{"positions": "learned", "init_std_down": 0.00553, "lr": 0.00716, "beta2": 0.98, "lr_head": 0.00545, "grad_clip": 0.5, "decay_fraction": 0.519, "final_lr_fraction": 0.1, "seq_len": 1024}
Each number is 200 + 20 x the weight over its row's rms, rounded and kept within 0 to 999. Layers, rows and columns count from 0. The size before them is the row's rms in percent of the matrix's.

# layer 4 MLP down (transposed), 512x256, rms 0.178, rows 463-475, columns 0-127
108,191,204,203,177,166,166,233,183,222,237,257,181,215,185,239,181,181,232,178,192,203,224,183,196,206,192,193,197,192,190,184,223,190,213,167,192,186,177,197,226,209,239,183,204,184,192,202,144,233,209,193,178,172,236,188,205,189,243,198,199,225,212,212,203,202,191,166,189,193,190,222,136,198,204,190,204,235,206,180,231,239,223,232,215,170,181,190,223,174,208,173,213,202,218,182,177,185,198,190,185,192,171,180,218,219,190,204,193,196,213,199,170,205,188,193,199,198,210,233,173,185,188,190,209,217,174,241,191
105,209,143,192,178,173,178,199,217,187,240,166,205,214,228,168,216,165,172,159,228,208,198,202,213,190,183,189,235,207,220,160,197,210,213,216,199,205,204,217,181,225,210,158,201,204,207,189,174,192,210,187,251,195,185,200,197,199,168,229,209,199,215,195,197,189,160,212,200,179,187,195,176,201,227,191,198,217,204,215,198,186,183,211,194,259,193,210,235,198,204,207,211,213,192,194,192,197,207,194,184,208,202,196,172,165,213,211,186,206,175,193,199,213,201,190,200,198,196,160,191,243,190,189,213,180,211,181,170
103,202,186,197,174,197,223,217,220,223,189,209,240,207,195,195,202,166,195,221,219,212,182,179,196,191,231,202,214,198,171,198,194,202,159,230,228,159,173,187,218,186,222,213,185,204,200,195,201,157,208,197,198,214,210,246,212,184,189,233,204,200,160,208,198,196,194,182,203,198,188,216,192,209,200,202,202,192,188,224,199,208,199,196,241,214,178,174,211,186,223,198,191,208,195,189,206,190,154,198,177,225,197,209,224,204,222,207,180,223,193,204,157,196,206,183,197,226,186,174,208,208,210,149,199,173,215,174,232
097,197,196,170,166,170,179,186,202,205,217,198,196,219,196,197,200,195,226,212,199,186,195,186,206,232,174,208,221,185,160,235,207,215,196,203,211,164,232,200,217,216,195,213,166,188,241,211,187,165,192,214,198,199,202,199,239,245,201,202,214,202,218,236,193,229,196,162,196,245,217,205,184,218,167,185,241,203,226,184,230,205,169,202,216,195,160,212,214,209,187,166,173,214,215,207,211,234,220,173,181,203,170,194,227,193,195,209,211,190,183,213,211,209,172,208,201,215,198,217,188,195,197,205,210,216,215,174,214
100,186,172,186,164,189,211,201,280,216,197,149,202,182,197,209,195,190,190,209,224,214,208,217,182,226,208,202,229,221,191,179,193,192,191,163,194,187,220,174,214,178,198,183,201,196,197,202,191,201,210,192,200,218,201,208,234,176,208,158,210,205,202,221,216,209,183,225,201,191,208,161,195,193,204,194,192,177,216,166,189,211,182,222,210,241,211,195,188,199,205,176,178,208,203,193,183,201,217,170,189,161,195,212,202,198,175,185,223,233,229,222,207,228,193,185,216,207,224,214,182,192,239,242,215,194,189,179,225
094,187,211,203,169,187,222,211,190,213,207,155,209,201,228,188,180,212,200,145,197,190,190,192,183,206,208,206,189,216,213,192,195,165,146,222,209,194,206,214,216,204,232,229,191,214,216,218,222,197,216,187,207,175,245,198,203,192,211,185,196,198,190,187,205,224,187,227,218,201,180,224,165,182,223,228,189,214,192,196,184,208,192,184,221,197,246,201,198,230,187,202,173,186,179,204,213,185,169,237,204,213,247,228,198,180,209,207,224,201,196,220,203,236,159,196,198,218,206,194,233,245,211,204,202,218,199,179,177
097,218,214,212,193,220,180,203,224,223,190,216,179,236,141,260,205,188,202,210,190,206,216,216,208,196,195,210,180,217,134,187,183,179,205,222,217,201,196,208,203,217,223,188,171,171,185,194,235,210,182,171,198,219,200,184,212,172,217,196,167,213,204,208,201,204,208,165,202,202,220,215,150,203,211,165,167,174,212,187,165,196,210,180,205,209,220,208,223,192,197,186,222,194,179,216,170,200,205,173,168,184,210,184,166,172,214,236,198,203,186,200,189,208,181,201,193,193,204,189,205,215,200,187,171,159,191,219,175
103,246,200,160,188,207,198,193,219,178,216,216,183,200,192,152,192,161,214,216,192,194,213,215,216,223,223,206,197,184,205,205,188,198,211,216,186,203,216,198,189,190,214,200,176,216,221,206,195,186,220,224,183,202,205,180,201,208,218,204,187,221,234,193,220,194,185,191,241,203,215,188,225,197,218,204,207,201,201,211,196,177,231,196,190,185,226,180,193,166,171,205,214,167,194,222,182,187,199,223,185,175,208,175,172,211,168,184,197,205,181,203,226,220,186,209,213,222,208,207,140,194,247,200,193,210,184,199,207
106,205,169,191,191,212,209,183,260,204,197,179,220,197,195,197,169,178,240,191,186,189,235,158,199,181,241,190,193,200,188,200,217,183,192,167,239,211,212,186,201,183,162,192,219,214,168,184,189,203,182,185,224,203,236,210,214,208,211,195,197,209,227,215,179,217,214,168,196,174,175,205,179,232,181,178,209,188,183,184,208,196,194,233,171,208,172,221,213,209,235,214,193,202,221,204,206,178,199,230,213,199,205,225,217,204,202,195,244,211,186,207,172,238,205,218,231,198,203,180,235,176,226,179,172,193,199,194,205
107,166,194,170,197,216,228,161,182,191,221,224,179,225,157,230,175,205,219,189,191,242,180,216,194,225,213,208,182,206,197,199,208,166,222,204,194,189,216,192,212,217,226,221,177,192,210,236,182,204,225,189,202,197,208,179,188,187,211,204,188,203,212,203,217,152,192,168,205,160,231,194,194,209,179,178,217,228,209,186,195,209,185,199,199,194,179,182,178,224,188,192,206,219,206,209,215,205,147,181,188,201,185,183,222,186,241,236,240,191,231,181,201,206,181,208,223,218,214,177,162,191,212,195,231,213,190,198,214
109,211,176,188,224,182,227,238,198,212,213,206,185,247,174,170,214,210,228,208,189,209,168,193,187,185,183,217,203,196,202,190,213,190,232,210,189,171,154,188,204,211,207,169,229,165,219,176,209,164,168,198,200,211,225,235,199,147,184,207,189,189,191,204,232,232,155,206,208,170,213,219,196,179,205,169,184,183,220,176,175,191,207,185,180,196,210,183,187,218,185,217,218,174,210,170,215,170,187,182,180,207,178,194,183,216,242,163,201,221,200,227,181,216,208,225,237,190,192,204,177,207,193,209,196,187,204,211,192
105,207,228,203,236,217,196,225,211,239,197,182,198,201,160,205,199,169,192,233,201,184,189,224,206,210,195,207,203,204,158,178,199,196,211,175,223,215,195,186,195,199,186,181,197,207,205,221,210,199,203,175,189,211,219,198,188,193,208,182,179,201,225,210,210,207,188,250,189,209,165,181,212,188,156,174,166,190,176,170,198,212,195,207,180,203,230,202,228,196,204,191,235,214,196,192,196,206,201,175,227,209,217,212,191,241,178,228,195,243,233,180,221,199,206,226,210,206,211,172,223,192,199,157,219,202,182,241,195
113,188,215,166,190,209,235,188,172,205,188,237,196,205,196,225,195,228,198,177,208,214,216,161,184,177,201,201,160,212,170,185,220,230,186,184,191,208,237,206,204,209,182,198,193,170,177,232,173,176,197,208,210,190,195,181,180,216,168,233,209,223,197,198,201,214,188,159,222,217,188,218,182,172,222,248,165,173,197,199,214,189,201,223,205,215,212,222,207,191,195,176,164,236,230,187,201,213,207,225,236,190,208,189,202,211,153,208,223,183,208,197,180,218,192,236,210,204,205,211,175,206,190,178,181,217,198,171,190
# layer 4 MLP up, 512x256, rms 0.182, rows 464-476, columns 0-127
101,191,239,208,169,213,190,204,239,189,191,169,191,219,149,175,174,154,180,225,233,194,189,229,237,213,200,224,220,243,208,225,197,196,200,225,195,220,209,233,208,233,230,198,202,210,212,182,191,232,254,212,207,217,192,194,233,196,192,189,188,178,244,161,218,226,201,223,172,202,187,226,189,204,234,183,201,221,190,178,198,178,206,204,211,200,175,200,215,225,193,201,234,212,195,192,218,187,169,174,185,184,179,194,216,210,223,154,193,180,196,217,184,201,217,199,189,187,182,198,229,220,157,214,210,208,231,203,198
097,192,223,176,230,176,203,233,180,191,195,189,207,215,207,188,189,237,223,227,198,202,215,207,204,221,175,168,209,176,225,208,194,206,172,200,206,206,217,209,205,215,170,189,180,152,180,163,194,187,187,232,175,222,203,207,189,212,190,226,207,210,194,177,208,253,207,167,174,201,225,220,252,174,178,205,196,198,171,199,211,182,210,188,205,193,209,178,196,160,202,210,187,181,179,195,218,197,184,206,199,208,206,204,211,208,185,234,199,194,232,211,198,246,191,217,206,202,180,177,218,221,196,200,221,179,204,198,201
076,193,192,216,160,207,194,219,195,236,185,206,198,210,171,193,197,198,219,226,186,193,174,177,169,226,214,176,205,187,215,201,210,163,224,268,204,209,208,212,221,195,172,197,185,210,226,213,189,184,185,196,182,213,180,175,207,213,208,215,207,186,216,203,191,229,194,199,193,206,220,186,201,170,196,209,199,205,212,192,178,185,187,195,215,197,194,214,224,236,186,173,240,148,204,196,245,212,215,211,227,188,183,209,202,162,191,177,222,176,182,223,245,249,233,206,213,200,208,216,182,190,163,171,204,221,216,192,249
081,182,182,221,226,194,224,206,182,196,237,200,201,208,164,209,219,227,237,217,216,205,195,192,218,241,204,187,205,186,160,201,201,176,210,202,198,179,211,215,213,218,178,177,229,192,190,207,187,228,179,206,201,158,201,240,251,184,173,206,238,212,184,193,218,210,224,222,192,169,192,221,201,182,209,212,194,184,180,171,172,234,189,175,160,184,203,219,197,221,172,201,206,216,223,199,211,176,207,199,193,217,198,208,207,198,188,202,191,219,159,213,223,199,213,184,220,203,214,221,165,214,207,240,191,198,182,168,226
077,180,178,187,205,189,220,194,196,169,183,196,179,158,197,183,176,214,207,193,179,203,180,186,203,212,204,176,197,182,197,191,191,204,179,195,199,174,200,186,183,218,191,200,233,207,175,153,221,179,188,198,189,178,203,233,192,192,215,171,189,206,211,182,215,205,172,184,240,214,186,220,198,191,165,183,239,231,187,203,185,167,207,216,222,220,210,183,211,202,171,180,181,236,193,207,182,220,191,198,213,233,202,187,220,202,182,199,194,210,207,253,220,187,204,215,173,217,197,177,214,196,201,185,206,216,186,191,176
089,197,194,206,179,199,240,231,173,173,155,193,193,194,208,201,211,218,217,183,159,224,194,178,188,185,206,203,203,221,175,196,164,188,195,216,210,203,225,184,182,207,200,199,211,205,207,187,187,211,169,198,182,175,198,216,211,204,201,222,189,158,217,183,216,188,209,193,210,167,229,180,187,194,213,180,180,200,231,176,156,178,183,198,174,216,232,197,165,161,189,180,212,212,219,185,161,177,191,233,180,195,181,207,215,192,169,193,171,175,215,184,179,200,215,199,230,211,186,140,177,204,231,193,223,208,190,187,187
097,190,151,196,214,220,195,211,199,193,183,229,206,180,206,217,210,200,189,226,212,206,201,217,209,178,203,216,170,208,197,184,219,219,203,196,210,194,200,226,229,182,156,237,216,203,229,189,222,211,220,223,192,181,193,165,223,193,241,220,206,209,202,201,193,193,216,171,228,188,213,177,188,201,214,206,212,218,212,206,205,221,226,186,217,184,236,180,171,217,189,225,194,171,211,217,190,168,200,192,211,227,235,180,182,221,217,160,161,219,207,188,165,172,183,233,210,201,192,184,185,229,214,204,184,243,213,193,194
117,177,194,224,200,204,208,187,187,231,243,219,192,199,176,176,205,198,210,209,223,214,184,169,196,221,205,215,176,177,191,178,220,180,187,200,177,161,244,164,209,202,204,213,195,190,230,205,184,183,165,217,185,189,178,178,193,178,179,187,177,224,223,185,207,201,162,234,206,209,224,201,203,202,206,201,222,165,201,193,190,240,179,184,183,199,169,170,213,191,230,210,196,161,167,199,212,215,213,185,203,198,256,179,173,172,224,205,209,244,203,178,204,190,179,189,191,167,186,200,211,170,227,200,204,215,217,204,214
096,189,222,176,183,186,222,167,187,196,203,194,219,210,231,228,211,191,220,254,188,205,204,216,221,186,208,206,225,211,215,186,209,199,165,260,158,186,207,202,196,170,202,245,177,214,192,215,193,229,223,228,197,197,216,189,208,163,178,213,212,228,218,216,198,174,199,203,210,184,218,212,207,202,198,199,196,189,225,186,210,205,184,187,181,194,199,217,181,214,244,210,173,200,166,176,154,192,183,159,146,184,213,207,239,188,208,203,187,225,206,203,190,227,203,170,207,197,213,198,163,199,182,245,164,215,202,189,187
119,158,178,173,194,220,185,203,187,214,214,173,248,202,196,207,216,196,193,231,200,236,210,217,186,214,202,188,239,203,202,191,207,217,200,201,212,226,220,209,206,192,174,201,202,222,245,223,193,204,210,181,231,182,212,199,173,196,194,230,191,190,246,203,191,194,212,207,195,192,220,185,239,195,220,189,209,225,247,172,175,188,218,197,214,211,205,222,209,196,206,188,214,190,219,203,208,188,186,186,168,174,188,196,203,216,190,199,216,204,211,220,257,205,180,223,197,222,201,173,178,172,224,218,239,184,211,161,201
117,203,188,174,172,187,222,234,168,226,212,208,227,182,195,206,195,204,199,227,191,207,188,213,230,193,219,185,187,209,186,173,199,209,186,213,197,200,176,215,196,173,188,201,163,194,177,194,155,249,193,218,179,186,202,214,230,200,178,195,207,181,195,208,204,201,226,222,198,186,217,203,189,249,168,176,210,195,221,167,207,214,209,219,178,209,235,183,193,200,224,199,193,230,215,203,205,177,180,192,188,225,222,201,180,215,193,165,182,210,218,201,197,214,197,173,208,220,216,203,187,205,202,213,222,183,245,227,214
104,233,209,201,196,218,209,212,197,185,182,195,172,206,167,225,204,226,214,209,182,217,207,183,178,204,177,211,214,251,186,190,233,212,214,235,178,225,222,182,215,223,197,204,184,227,193,212,201,182,195,204,182,193,219,196,192,196,151,224,176,199,210,222,200,211,165,220,201,208,184,178,209,186,230,195,167,207,192,198,205,220,164,171,191,197,243,200,188,196,180,178,202,194,209,211,183,224,222,211,224,206,211,196,189,190,187,226,196,182,188,182,199,199,230,239,230,166,188,203,195,188,214,164,176,220,239,230,169
099,167,202,227,196,230,180,231,195,158,183,217,216,204,187,209,216,199,200,210,218,203,194,184,168,198,185,207,223,202,214,155,172,161,202,217,186,206,220,181,211,188,177,217,203,213,206,196,202,219,237,226,180,175,156,153,211,203,192,205,139,198,193,191,201,205,176,208,234,234,249,184,193,184,170,194,206,211,176,193,206,187,202,179,182,202,242,182,209,202,196,233,206,186,232,185,213,220,209,179,238,205,195,166,216,170,197,199,164,227,181,217,200,202,193,191,202,214,200,171,163,173,215,197,234,197,193,205,199